config = dict(
    d_model=832,
    activation='swiglu',
    norm_place='pre',
    rope_base=10000.0,
    rope_fraction=1.0,
    qk_norm=False,
    parallel_block=False,
    init_std_o=0.0,
    init_std_up=0.0146,
    init_mimetic=0.7,
    beta1=0.95,
    beta2=0.98,
    warmup_steps=273,
    doc_mask=False,
    dataset='wikipedia_en',
)
Each number is 128 + 24 x the weight over its row's rms, rounded and kept within 0 to 255. Layers, rows and columns count from 0. The size above them is the row's rms in percent of the matrix's.

# layer 2 MLP up, 1920x832, rms 0.0261, rows 341-445, columns 64-127
size [101  89 103  95 101 106  97 106  95 101  93 104 106 103  99 107 105  92  94  96 105 106 109 103 101  83  97  91 102  95 103 107 103 105 107  93 107 101 102 103 101 108 109 100  93 106 101 105 116 100  99  98 109  98  97  97 106  99  98  87  99  93  93  99 100  94  90 107 101  84 100 104  97 102 104 102  91  99 106 100  97  96  97 112  98  93 101  95  99  93  96  98 105  95 107 100 102  98 101  93 100  98  89  97 106]
[[173 112  89 185  80 132 100 141 116 131 112  93 145 128 153 157 160 158 132 141 144 155 121 124 174 139 126 130 153  95 150 152 155  89  73 152 109 127 141 147 137 139 140 129 146 113 165 114 118 157  96 154 131  97 134 148 140  60 147 155  98 122 146 117]
 [107 122 117 144 133 157 135 102 116 150 129 111 131 137 142 160 110 105 118 111 132 128  81  66 125 146  73 113 164 141 136  78 135 114 163 121 159 100 123  81 148 131 139 116 164 109 140 144 123 108 112 124 142 117 119 158 188 110 122 117 164 128 131  95]
 [111 116 119 128 155 100 156 111 128 131 105 162 138 167 121 115 143 170 129 146 123 138 168  92 157 139  82 142 122 163 129 115 145 103 134 155  68 145 145 134 131 119  98  98 127 147 128 173 138 121 136 142  96 160 154 154 165  98 100 107 125 132 100 131]
 [159 110 137 130 116 150 118  65 158 145  87 141 100 129 132 112 142 130 135 113 154  98 135 126 113 136 142 132 144 160 178 114 137 128 156 120 108 164  82 123 112 138 123 153 114 117 133 139 146  77 123 170  90 127  93 117 149 134 143 122 131 150 105 160]
 [124 115 117 134 100 139 139 138 123 111 121 164 137 147 134  99 171 150 136 139  95 129 149 152 127 131 119 138 142  92 141  89 171 116 161 124  92 122 137 103 111 146 121 163 116 132 144 114 123 116 144 140 141 151 153 100 119 165 134 136 145  74 104  98]
 [165 120 120 168 106  94 122  93 179  90 113 132 149 125 140 174 110 121 135 138 140 113 108 171 135  81 105 165 110 134 167 116 118 142 151  87 155 131 130 135 102 141 112  99 138  86 107 122 110 144 125 147 146 117  63 111 162  83  99 138 119  76 114 129]
 [166 132 105 110 129 108 157 127 161  87 141 138  51  87 117 154 146 132 154 157 136 119 129 115 104 150 155  93 129 113 133 153 124 131 125 118 136 150 162 142 120  98 117 131 136 134 143 161 157 118 146 137  94 128 132 133 154 168 118 144 119 142 117 110]
 [100 140 112 157 144 146 148 150 206 108 124  91 105 154  95 143 116 145 120 115  98 191 112 128 114 127  90 142 180 123 127 131 136 119 118 123 152 158 156 125 109 121 129 149 124 169 163  80 116 112 151 158 155 164 164 128 194 121 147  96 123 144 110 117]
 [136 170 143 169 111  95 136 124 140 109 109 157 173 128 141 140  93 151 130  84 143 140 120 110 131 127 158 111 167 120 108 164 173 113 119 118 121 160 146 137  75 114 129 142  98 166  62 105 156 111 114 106 121  53 141 118 106 101  85 165 138 119  86 109]
 [ 88 108 132 120 201 101 144  89 149 151 101 101 131  95 151 127 122 153 180 135 127 169 111 154 115 109 147 133 126 119 109  91 112 175 120 124 121 130 138 164 113 134 107 145 111  84 109 137 188 125 127  86 162 135 110 160 159 134 117 176 152 159 145 146]
 [147 146 149 116 129 114 129 134 165 110 149 141 145 135 146 113 145  98 108 122 128 135 108  86  99 128 143 103 135 138 172 145 119 132 158 163 106 154 144 130 119  84 159 148 172 146 160  95 128 114  77 106  90 166 129  80 101 119 123 163  92 132 186 136]
 [129 163 112 121 152  64 118 143 122 135 122 110  92 113 159  89 150 160 116 165 181 154 134 153 121 102 131 155 136 123 155 140 102 153 113 135 148 136 145 110 114 120 100 167 116 140 156 162 102 124 150 140 118 117 130 118 122 135 113 121 102  96 151 144]
 [129 168 112 105 119 128 149  75 146 136 141 132 184 176 110 111 150 174 133  91 136 104 140 148 146 115  94 122 129 126 138 153 145 146 162 105 155 119  62 156 110 147 145 173 142 131 131 129 105 115 112 142 148 131 124 130 131 160 150 159 133 122 148 117]
 [148  92 118 102 152 120 143 104 114 170 138 136 147 185 119 117 133  82 116 178  85 109 119 106 148 148 141 130 126 103 173 122 118 116  95 186 138 131 113 122  88  94 128 175 100 146  99 174 141 146 144 117 104 117 100 107 116 117 151  85 171 119 166 119]
 [108 165 159 104 121 119 147 150 104 125 177 103 129 135  74 129  97 117 109 154 132  84 125 105 143 132 123 152  96 134 139 100 138 146 130 149 170 111 124  98 160 157  93 133 116 108 162 135 131 149 132 126 171 113 129 117 106 139 118 139 108 176 161 150]
 [129 137 150 127 108 181 113 113 109 105 104 115  87  95  86 104 153 133 102 133 138 119 124 115 109 100 127 148 111 140 148  95  93 145  95 138 143 130 106  99  85  75 128 118 116 158 141 150 136 138 127 127 102 123 102 120 123  93 147 140 196 120 122 111]
 [133 120 114 135 136 112 147 140 134 131  80 146 147  95  77 118 158 127 149 102 125 100 119 130 150 139 140  81  86 169 170 148 124 119 119 137 162 126 162  93 175 121 153  96 131  90 124 109 154 128 133 128 148 124 136 145 132 163 132 162 100 126 131 126]
 [115 137 100  94 161 121  98 164 109 134 119 105 136 161 178  99 164 138 146 142 143 117 116 118  91 118 115 117 187 155 154 149  99 146 151 107 208  92 168 132 125 127 128 154 138 116 164 142 129 122 104 117 146 134 118 117  76 135 163  79 154 155 159 113]
 [118 104 100 117 137 122 144  71 120 107 146 101 122 127 151 155 121 138 142  82 139 137  97 182 138 152  88 128  84 153 159 146 153 144 155 126 127 165 123 128 150 107 148 137 117 124 173 126 110 123 135 154 164 117 142 111 143  99 118 142 135 172 141 165]
 [131 143 135 114 132 128 130 101 109 150 148 123  89 118 139 101 148 113  79 134 135 134 125 167 111 107  85 121 103 115 133 169 150 116 136 139 121 129 150 105  95 121 107 155 129 107 149 120 138 131 105 145 158 134 143 102 130 143 155 140 114 137 163  83]
 [109 110 159 123 109 103  98 150 153 108 137 134 153 183 102 135 142 103 107  82  98 112 111 119 123 171  97 133 129 127 147 118 148 106  93 131 136 114 142 109 172 141  98  96 129 113 104 142 139 102 117  98 136  93 135 115 158 141 108 144 115  92 105 150]
 [149  84 151 115 136 120 101 186 133 122  84 117  90 154 158 108 177 125 134 117 163  91 131 134 132 121  84 110 118 116 127 152 105 133 129 145 151  60  75  97 130  71 155 170 130 118 137 129 132 143 111 112  93  86 134 106 117 128 112 120 151 124 160 149]
 [103  72 149 123  98 109 130 176 116 118 102 125 148 125  87 162  98 119  99 134 127 140  94 131 125 157 155  94 167 160 132 139 129  87 106 156 118 100 156  97 171 139 119 140 119 119 107 111  79 158 151 118 123 126 101 154 110 130 130 104  98 136  75 157]
 [131 117 131 128 157 134 107 105 123 110 158 120 109 112 177 150 143 115 123 133 152 116 130 125 134 145 105 121 113 161 123 121 131 123 102 110 135 132 137 137 153 119  93  99 127 127  65 149 192 132 112 129 118 134 114  67  77 102 141 106 102 104 115 115]
 [159 147 142 129 130 117 156 127 132 128 155 113 105 129 164 197 174 132 196 110 104 113 142 132 134 124  99 145 128 124 128 119 157 171 129  94 139 128 130 143  80 149 159 165  93 162 149 104 105 144 119 158  93 171 110 137 133 170 138 109  91 142 147 143]
 [112 163 113 106 132 159 128 139 131 146 105 136 119 154 139 125 142 202 131 126 167 123 164 120  78 102 122  82 153 105 135 159 126 130  71 146 140 133 174 166 170 151 136 149 140 121 133 142 126 146 121 101 126 152 137  99 137 141 126  95  80 147 156 160]
 [111 110 117 167  93 123 132 145 160 129 113 103 124  98 125 160 149 145 122 125  90 128 136 129 134 144 127 132 104 110  89 140 114 132 103  90 124 157 100 126 139  74 138 136 138 134 129 118 123 167 175 145  88  90 105 165 133  84 144 105 177 133 140 129]
 [139 135 147 167 145 130 174 118 171 128 170 150 115 139 104 125  98 118 167 103 113 146 131 128 110 123 113 157 157  92 135  97 108 138 124 139 128 162 132 129 129 167 115 132 107 165 158 129 117 184 129 149 118 127 155 136 159 133 108  60 157 127 118 166]
 [118 144 103 120  99 129 102 132 106 130  98 136  92 137 111 133  91 119 137 100 119 152 135 104  92 102 123 123 133  78 132 158 162 150 114 129 130 127 142 125 154 132 125 134  94 149 125 122 102 130  95 100  99 104 154 130 131  80  65 128 117  88  94 126]
 [112  97 107  68 100 134 130 154  94 104 132 127  72 150 144 141  85  92 164 143 147 163 115 120 104 138 110 135  70 140  95  86 125 129 150  99  72 145 138  79 158  93 137 111 144  93 124 137 163 123 153 115 111 136 134 104 105 149 167 118 130 101 145 129]
 [137 106 129 131 138 101 112 123 100  89 138  85 155 108  58 201 118 122 135 127 139 171 138  94 100 135 143 150 133  95 124 132 139 131  52 127  84 132 169 118 124 137 141 100 139 100 128 119 161  87 153 140 134 135 154 151 110 150 121 139 154 160 120 117]
 [122 137 140  85 125 160 146 130 178 126 115  81 144 105 166 102 122 122 165 134 145 144 111 141 109 127 131 149 124 130 117 140 127 153 136 134 121 134 178 166 146 123 115 146 137 160 142 182 117 149 138 141 136 157 112 123 102 143 105 120 135 132 126 147]
 [142 133 128 160 146 123  52 165 109 100 113 113 167 144 127 139 148 135 138 148  93 139 126 148 106 113 155 128 165 117 146 109 172 102 105 120 183 170 123 136 125 104 146 110 133 135  57 104 130 122 148 143  97 139 128 146 111 125 125 176 122 107 131 145]
 [115 125 147 183 112 110 143  88 171  98 112 155 124 113  94  92 148 159 158 114 109 151 108 120 131 147 159 149 102 157 145 120  90 150 176 117 133 118 109 137 154 140 128  98 125 120 142 108 151 166 122 144 118 158 127 117 160  95 166 111 157 104 134 152]
 [142 103 132 114 150 132 177  82 145 115 113 114 159 112 112  99 149 116 121 104 115 124 147 148 110 159 117 152 171 102 130  90 162 145 128 103 156  93 155 149 164 129 133 121 129 115 145 147 111 142 120 137 181 142 132 117 142 149 154 130 130  99  80 157]
 [176  95 123 135 127 131  97 101 116 167 153 138  90 146 147 127 123 167 134 190 123 130 106 178 124 100  92 104 132  88 119 131 169 155 171 110  90 141 107 156 171 148 142 117 126 129 158 118 101 154  87 130  94 137 131  95 117 135 109 138 119 138 168 121]
 [135 124  96 109 101 117 155 135 162 177 102 138 116 151 130 133 147 118  63 124 114  99  86 109 108 155 128 166  94  99 112 154 143 102 129 171 127  97 137  87 137 106 150 147 124 151 156 106 105 154 182 138 132 149  90 135  89 145 140 149 118 157 150 116]
 [112 110 100 110 136 137 128 117 173 129 101 147 140 126 145 120 152 118  87 121 132 103 104 113 109 138 151 133 123 173 139 108 155 101 138  92 126 151 158 131 180 124 122  85 118 130 123 121 161 135 128 108 110 130 127 110 138 154  97 145  74 148 132 145]
 [ 98  91 133 137 175 109 141 146 125 174 148 116 112 133 125 115 113 143  92 145 139 159 127  94  91 122 123 152 137 139 110 109 111 145 123  99  78 105 141 145 112  86 124 135 109 123 128 162 101 129 144 137 191 137 156 147 134 114 141 170 118 156 143  99]
 [141  88 129 140 118 116 108 130 171 127  88 120 123  69 167 115  96 121 116 123 148 150 112 161 135 142 152 128 128 150 110 116 117 140 151 134  95 112 150 127 138 103 123 107 118 135 117 140 161 128  81 142  93 104  82 122 145 135 146 121 157 125 145  84]
 [134 113 129 144  92 153 170 121 152 103 120 120  93 122 119 136 151 147 148 123 154 167 169 135 126 166 170 153  97 135 135  77 181 120 123  90 107 151 159 135 147 123 116 111 105 151 167 171 139 148 136  59 148 161 101 154 110 117  94  82 119 135 167 135]
 [110 138 172 148 107 149 120 140 131 155  98 122 124 133 132 108 133 112 151 114 131 133 125 129 137 120 138 127  95  88 123 141 127 178 119 175 101 140 120  96 159 140 138 158 132 115  93 126 118 126 155 148 101 143  81 178 132 125 110 132 125 104 113 130]
 [152 154 141 141 143  95 129 138 100 146 101 164 116 174 124  91 132 151 140 127 140 115  82 126 115 162 148 125 100 106 129 133 160 121 124 141 114 164 117 115 143 151 112 139  93  89  79 122 108 117 170 121 113  92 139 108 123 123 133 133 147 129 109 135]
 [ 94 123 124 132  97 163 140 150 157 116 123 176 161  98 158 141 133 112 117 158 156 114 128 122 141 131  98 117 129 117 129  93 165 129 141 169 162 162 116 107 148 122 103 123 143 116 121  95 145 104 145 149 106 114 124  89  83 100 160  57  92 144 135 143]
 [154 116 118 154 151  81 143 127 170 121 145 104 171 124 123 142 141 116 132 115 132 159 179 121 136 114 138  99 162 134 132  99 142 153 146 127 149 117  99  79 113 122 160 144 158  85 140 110 106  99 153 138  99  89  75 155 123 123 107 100 162  95 161 119]
 [120 116  94  76 103  92 108 160 126 144 118 134 132 117 145 173 128 127 136 144 116 127 120 128  60 158 133 149 117 105 112 110 129 118 157 138 130 170  90 144 124 135 116 180 180 113 130 124 105 136 144 155 159 137 147 115 166  97 118 131  95 126 131 144]
 [127 137 150 160 107  62 111 136 157 113 125 136 167 100 149 103 129 105 109 136 158 173 144 120 119 100 152  90  94 129 118 116 128 156  98 108 115  88 112 108  92 133 116 182 185 122 151 101 132 100 101 131 112 103 145 199 122 108 125 124  96 151 106  97]
 [119 116 139 124  95 157 109 149 178 165 112 147 124 127 149 119 146 143 170 121  92 147 130 146  89  98 122 120 193 122 132 135 100 154  96  91 172  98 101 116 107 110 137 135 131 112 101 138 137 130 124 187 111 109 113 114  85 116 132 195 140 130 137  97]
 [129  95 132 142 138 153 119 156  97 102  59 108 121 154 136 119 174 160 152 139 169 108 152 155 103 135 214 149 159 128 155 127 123 112 103 166 100 117 131 161 125 153 121 181 132 147 157 107 155  89 146 158 103 120 113 195 123  76 138 192 154 171 115 152]
 [128 162 132 142 147 168 174  70 115 116 132 143  92 113 169  82 126 143 133 129 129 147 147  87 116 136 110 137 164 149 111 148 133 123 128 157 144 119 118 136 123 127 102 117 129  94 122 172 124 118 129 118 145 126 157 105  95 149 137 112 121 115 162 111]
 [166 138  96 121 127  95 111 101 113 137 124 142  88 100 128 129  88 108 106 105 110 132 119  99 140 135  92  89 135 118 120 134 149 123 173 148 125  96  99 161 118  64 146 161  99 146 126 145 146 139 130 153 107 158 192 156 145 161 102 152 134 155 104 117]
 [ 84 117 129  72 101 127 108 156 163  92 123 143 111 122 113 135 143 130 150 147  97 129 149 131  99 132 136 141 110 141 132 101 128 123 173 112 135 103 132 142 122 150 110 130  64 153 135 115 101 159 120 130 120 136 150 143 139 123 104 141 145 147 133 136]
 [111 178 162 136 109 134 113 139 167 140 124 141 148 103 109 158  68  84 124 129 126 156 109 126 121 126 156 121 146 144 141 111 142  84 128 144 127 153  96 151 114 109 100  61 147 126 164 100 115 152  65 139 106 135 147 160 118 158 117 114 140 111 171 147]
 [148 116 134 145 160 141 132 105  72 136 119 162 135  99 102 127 120 112 113  91 107 137 159  76 104 134  82 137 146 107 130 128 170 111 117 132 152 124 169 139 106 136 143 110 127 134 142 128 117 145 179 102 112 133 155 161 119 122 110  89 119 141 103  99]
 [135 109 121 154 145 163 134 120 136 132 140  91 111 154 111 110 111 123 145 164 117 153 127 105 100 164 113 122 117  82 112 135 102 131  89 143 149 124 122  99  93 119 134 115 142 136 113 130  92 136 110 122 120  93 150 134 111 121 136 112 117 141 105 129]
 [173 163 152 164 133 158 131 152 129 122 135 131 135 156 139  95 143 122 120 133 193 204 120 100 127 164 133 116 115 131 121 116 133 134 114 114  95 127 153 162 135 109 164 156 108 103 149 138 159 125 121 105  78 144 126 154 181  89 145 131 125 165 110 145]
 [ 97 176 115 138 116 122 123 117 127 108 128 142 156 141 138 126 108 113 102 122 120 127 139 134 155 133 124 123 166 147 160 125 129 166 147 139 172 132 138 109 153 162 155 179 115 138 130 130 142 142  87  99 139 178 129 144 144 154 127 123 169 112 124  86]
 [109 115 111 132 141 136 118 119 140 137 145 119 130 124 139 112 121 148 101 104  99 100 122 154 142 127 136 173 117 165 133 118 151 126 137 107 160  83 124 183 198 104 107 129  88 153 132 123 114 125 124 136 137 141  94 137 142  99 120 123 114 156 169 128]
 [117 111 151 129 144 124 146 117 104 160 122 111  99 103 104 130 195 163 127 114 115  88 170 158 136 119 174 132 140 114 137 111 100 110 143 133 125  90 147  96 104 126 152  85 150 111 167 128 118 111 139 147 184 150 103 141 151 118 119 119 141 123 141 143]
 [115  98 122  98  91 125  79 100 166 131 137 111 153 107 147 142 140 104  90 143 135 145 111 104 112 141 125 120 120 121 158  93 113 110 149 133 138 121 117  88 124 104 111 140 120 125 110 120 165 117 122 137  95 126 116 112  98 141 164 147 120 123 112 123]
 [140 106 129 160 144 116 116 120  86 129 127 125 166 129 134 122 123 120 101  99 139 132 114 100 167 128 134 140 147 127 113 149 143 107 100 138 152 154 129  75 128 188 156 117 143 118 132 115 146 133 130 112 159 104 112 133 122 150 141 119 106 122 139 113]
 [100 135 134 127 129 156 127  85 149  83 110 119 104 121 167 127 163 125 151 102 129 138 171 102 134 130 149 133 134 106 130 117 109  98 135 121 129 159  94 167 103 107 110 142  96 124 146 159 155 125 102 122 148 124 141 118 185 120 127 110 157 163 132 134]
 [ 84  97  88 146 139 132 120 129 167 125 133 142  85 151 156 175 121 134 139 172 136  82 130  59 146 143 133 135  68 118 153 101 127  91  94 133 110 146 131 143 126 158 114 120 131 150 123 112 144 127 151 109 149 111  97 120 120 133 132 117 124 110 149 122]
 [128 114 140 127 125 123 137 157  92 106 131 145 141 181  84 100  99 136  85 103  95 139 123 136 117 123 135 146 164 131 161 155  51 121  95 134 163 149 153 168 110 141 111  88 117 151 118 144 115 138 108 154 120 101 122 165 140 111 150 149 100  83  94 144]
 [107  89 122 162 107 121 145 151 127 127 128 119 169 145 148 144 151  82 122 144 153 115 163  80  94 128 100 137 109 110 133 121 104 154 162 131 126 138 122 115 144 108 102  86 176 113 149 111 149 136 168 137 133 118 128 131 128  90 130 143 137 132 133 151]
 [180 122 143 146 107 121 149 184 155 123 113  98 141 136 114  94 159 124 138 149 151 118 114 186 108 123 140 134  97 142 124 139  88 152 129 179 108 148 137  85 129  81 126 117 129 141 170 132 142 132  78 162 101 139 177  97 161 119 114  98 131 107 144 149]
 [124 120 167 100 144 169 122  96 118 112 145 145 139 124 131 141  92 109 134 100  95  59 118 116 121 103 141 205 118 106 105 159 132  90 120 114 131 107 125 126 100 114 140 120  90  95 114 173 117 169 137 135 155 153 126 143  94 148 146 113 159 111  99 123]
 [ 81 106 166 126  92  84 146  80 149  69 126 169 115 123 173 143 170 152 124 124 137 132 131 123 137 164 130  77 102 149 110 102 106 144 122 133 129 164 132 136 125 138 118 145  90 147 169 144 104 137  90 135 164 114 127 101 119 146  95 134 114 161  98 126]
 [110 141 108 129 110 136 155 121 103 114 147 125 161 138 133 100  99 141 130 113 119 132 174 120 133 153 133 140 111 153 145 106 102 136 107 130 190 127 118 120 121 132 130 111  88 113 142 145 117 151 169 113 120 155 145 157 117 144 130 105 147 165 119 130]
 [159 144 114 138 111 162 169 123 131 166 142 123 123 128  97 155 100 163 139 145 160 126 137  83 138 109  96 121 168 139 107 163 163  97 115 127 120 141 112 143 154 135 107 131  96  71 132 142 124 130 130  84 149 132 118 130 140 122 155  91 138 110 114 110]
 [173 139  89 145 102  93 115 117 120 138 110  75  83 126 118 151 117 116  93 107 123 150 121 151 123 119 135 124 120 121 125 129 119 128 148 143  96 108 179 114 104  94 135 150 147  81 143 166 162 159 123 129 104 133 152 176  94 122 128  85 150 134 124 106]
 [103 137 150 112 111 131 116 136 147 137 153 131 139 119 113 104 126 154 121 152 154 125 100 182 127  98 114 140 147 128 117 149  86 151 104 157 150 104 163 144  88 143 158 120 151 129 107 149 125 136 120 152 100 152 141 110  87 102 109 132 141 115 120 105]
 [133 125  59 148 131 145 156 153 146 153 120 123 103 163 163 116 146 108  89  76 108 145 142 111 152 126 138  98 133 131 116 112 109  69 144 142 118 119  90 165 134 156 130 140 128  83 120 123 121 120 153  77 171 125  77  99 155 132 135 143 122 147 151  97]
 [ 99 110 134 150 123 163  90 148 161  99 123  87 113 140  72  92 153  80 138 122 156 111 167 130 113 132 141 132 150  84 139 148 198 125 114 131 157 111 156 122 139 116 133 130 103 118 149 142 101  90 113 165 126 102 137 124 169 117 132 144 176  99 146 138]
 [129 143 136 109  91 142 132 125 111 141 101 162 114 104 127 105  68 160 114 132  78 124 132 152 118 116 137 129 129 111 122 160 160  90 125  93 131  86 137 117  70 103 147 111 150 146 132 107 120 127 121 170 126 109 149  91 113 128 109 203 116 129  90 101]
 [121 158 111  99 125 158 112  91 104 125 141  84 110 147  97 109 115 119 136 102 126 121 158 127 143  64 124 122 107 165 146  93  84 128 123 140 111 141 144 146 134 128 144 139 115 154  84 149 153 132 119 110 132  66 125 137 136 125 104 129 173 120 129  95]
 [136 126 123 143 154 126 142 126 135 142 118 123 168 129 122 127 147 119 111  98 137 137 109 124 106 144 131 157 135 154 119 111 129 105 131 125 133 107 138 119 127 148 112 123 117 126  77 116 173 124 131  87 100 156 130  88 127 142 128 139 117 143  95 130]
 [118 134 132 102 114 112 158 124 155 115 131 141 145 134 116 120 194 134  27 159 191 128 101 152  99 101 144 153 120 124 105 117 127 121 132 127 101 105 117 109 125 148 123 129 113 126 175 106 125  92 139 134  89 142 109 126 114 172 142 118 106 126 103 108]
 [ 96 143 153 118 116 149 136 130 156 112 103 158 166 117 101 134 140 111 128 126 162 137 118 122 122 103  68 119 138 151 163 129 151 139  95 124 152 147 155 113 121 120  89 133 122 179 100 128 159 147 136 136  90 117 112 152 124 120 121 116 162 124 121  84]
 [160 139 112 120 144 110 157 109 132 158 114 146 137 104 132  96 128 171 134 167 144 118 110 168 132 111 124 110 141 116 166 158 128 144 135 155 184 170 135 195 126 132 150 115 117 108 169 121 132 129 163 150 145 117 123 146 108 123  89 131 102 112 115 129]
 [115 114 105 160 127 167 171 122 135 139 115 148 122 107 109 113 147 136 155 140 122 160 136 115 166 126 152 101 162 150 126 114 107 153 116  84 114 144 141 115 146 154 150  98 140 108 141 103 163 120 114 134 117 164 127 100 157 144 139 138 161 126 134  90]
 [130 135 121 103 131 163 131 147 127 107 174 133 184  85 107 151 139 139 180 119 100 142 132 150 130 137 159 122 173 111 138 120 141 186 161 129 134 143 103 115 155 147 115 133 120 127 119 169 149 180 155  94 172 167  96 179 108 106 135 110 106 118 116 154]
 [ 91 154 145 129 146 113 144  91 123 192 135 149 155 137 171  78 115 133 116 116 141  94 138 153 128 105 124 141  99 117 145 144 113 161 141  74 115 114  90 112 143 177  99 172 141  82 158 144  45 137 132 123 113  96 142 173  90  90 121 149 119 138  91 162]
 [ 83 137 139 115 138 168 149 131  98 161 105 120 119 111 120 146  88 112 130 145 148 114 110 129 117 141  99 106 169 101 100 117 114 122 120 115 137 142 161 140 112 139 138 130 145 122  73 183 141 168 156  80 129 139  92 144 133 149 168 165 130 113 135 123]
 [149 126 160 138 134 110 147 109 115 160 102 137 142 143 108 139 125 159  87 100 100 140 106  93 171  85 138 114 144 106 132 182 146 115 132 125 134 113 145 108 150 122 101 117 110 147 108 127 141 126 157 153 117 138 161 157 135 143 122 154 105 115 115 138]
 [153 147  86 137 131 131 131 109 126 172  98 140 106 151 107 184 130 104 125 148 150 146 136 137 107  51 117 128 152 111 145 180  91 143 126 134 134 113 100 124 124 128 114 149 135  90 114 188 123 103 131 111 151 125 123 143 130 129 105 118 149 137 130  82]
 [161 117 140 136  85 136 139 101 145 105 126 106 151 146 155 145 134  79 161 100 151 130  89 140 138 113 146 125 161 120 156 121  86 142 139 180 148 123 186 141 155 106 145 129 109 129 145 111 127 106 134 142 128 124  82 147 148 116  90  79 114 110 108 137]
 [140 146 107 153 175 116 122 129 178 110 144 138 196 127 126 122 119 138 142 154 144 120 157 119  81 132 127 145 138 148 112 101 158 118 114 119 128 166 144 128  97 117 140 157 111 126 110 161 102 139 130  88 127 161 146  84 131 208 149 125 107 127 153 123]
 [187 156 141 146 115 122 174 118 133 118 114 100  74 115 134  91 139 152  96 127 120 147 170  90  82 150 128 150 153 114  97 183  68 145 148 103 176 125 109 133 163 113 106 135 116 165 162 129 141 126 123 146 126 107 165 153 117 136 114  97 166 111  79 139]
 [148 130 158 118 124 109 121  80 119 136 148 123 153  93 152 129 110  64  92 208 142 155 143 156 141 149 136 139 138 115 136 176  86 146 146 156  93 113 149 129 119 141 131 110 150 171 129 142 160 145  94 136 134 127 161 146 124 158 100 137  99 129 134 141]
 [103 110 136 163 145 116 112 115  98 122 133 146 143  66 103 128 156  96 157  83 133 120 141 132 130 140  92  96 119 153 151 101  95 129 115 121 116 159 156 146 103  96 122 131 167 138 114 127 141 110 115 127 146 146 142 115 153 146 115 168 134 126 124 135]
 [159 138 116 152 122 115 140 123 170 151 156 117 142 162 112 153  90 161 104 100 110 144 118 149 139 112 110  89 119 104 146 137 150 148 151 122 146 121 135 106 104 133 110 130 144 125 128 114 111 163 115 111 103 162 110 143 114 135 126 127 120 129  87 127]
 [135  98 148 117  73 131 119 123 149  91 120 142 120 109 143 160 101 114 146 118 113 135 123 124 152 107 110 137 119 110 156 136  97 126 103  69 124 132 137 133  62 101 157 109 130 121 116 126 116 137 152 128 146 130  94 113 150 129 162  98 138 150 168 131]
 [153 154 122  82 114  68 130 152 175  85 141 138  99 135 116  97 126  98 158  90 153 191 136  66 100 130 110 119 131 129 133 122 109 112 129 128  87 141 100 142 121 124 113 138 134 128 135 109 125 130 146 135  88 129 146 111 129 111 126 123 157 129  91 169]
 [160 116 124 105 102 162 114 157 120 181 133 112 107 137 121  86 134 176 138 116 119 114  91 146 134 110 107 141 137 123 128 121  79 101 130 121 120  87 140 178 133 146 120 117 162  86 121 108 144 114 147 110 119 111 122 154 119 167 102 187 123 120 126 125]
 [137 131 129 109 125 170 168 154  85 160 141 126 121 170 127 124 134 118  93 121  94 104 154  73 124 137 130 155  93 137 135 159 133  74 106 122 157 138 123 101 153 130 105  89 114 157 140 106 113 138 172 160 140 164 114 123 116 138 117 139 125 129 112 135]
 [110  74 125 178  96 125 164 114  80 126  95 163  81 192 158 203 114 100 134  98 123 138 104 105 115 167 129 148 161  92 117 144 135 174 100 116 123 158 138 132 173 112 129 122 132 147 123 142 148 150 143  83 144 126 155 118 121 110  65 108  94 141 139  66]
 [ 84 140 144 149 121 165 123 124 144 130  99 153 140  96 118 148 164 138 128 149  88 129 121 149 111 167 106 124 117 106 101 124 151 144 106 161 136 141 133 124 103 154 155 129 123 109  68 127 128 109 138 137 136 132 156 121 138 143 155 143 114 137 143 109]
 [132  99 132 116 146 147 133  96 111 136 109 183 122 104 134 183 125 125 153 127 155 102 118  99 153 153 135 144 125 121 143 119 172 128  91 111 130 124 114 100 116 146 149  95 144 163 140 100 176 117 171 112 153 166 117 111 108 153 125 169 138 127 174 122]
 [112 152 145 156 123 140 120 115 164 137 161 122 127 142 162 104  56 111 129 150 128 136 112 130 105 151  84 132 137  84 117 123 134 125  99 121 123 143 129 133 125 110 114 124  92 139 144 133 174 127 169 130 140 100 121 130 128 121 132 143 119  85 129 113]
 [177 144 142 137 138 137 125  98 118  86 140 139 130 142 119 111  95 175 140 114 134  93 127 146 105  89 133 113 125 153 117 148 134 116 107  99 133 117 124  98  89 117 145 154 132 140 105 109 101 106 165 109 118 134 105 130 165 118 107 109  82 120 185 115]
 [117 160 177 142 123 159 137 118 121 138 134 145 108 158 147 104 131  85 118  90 132 137 114 136 117 145 143  98 153 123 137 108 131 133 116 146 142 140 169 150 128 106 124 166 141 136 101 159 105 120 131  98 108 129  83 125 155 144 126 136 146 128 160  98]
 [119 107 112 146 144 179 166 127 104 105 146 147 134 155 149 109 163 109 122 145 164 143 114 137  89 162 161 104 101 111 110 120 125 150  85 134 127 108 139 119 119 122 124 138 128 129 152 148 142 111 128 124 108 113 164  94 124 119 144 139 131 136 145  96]
 [160 155 145 143 130 139 116 158 152 128 130 151 102 104 124 119 161 122 160 120 118 148 150 117 154 159 107 146 123 112  85 153 131 117 146 133 143 180 149  91 158 154 122 134 129 117 115 153 129 138 126 100 100 168 136  89 119 154 155 118 145 117 160 177]
 [148 131 145 119 115 145 137 121 110 102 134 130 132 133 143 113 185 102 139 163 139 130 118 118 122 142 137 108  97  93 120  81 122 155 134 115 108  95 174 134 129  77 124 129 122 143 157 142 115 137 115  89 202 129  96 142 112 112 150 157 145 144 147 155]]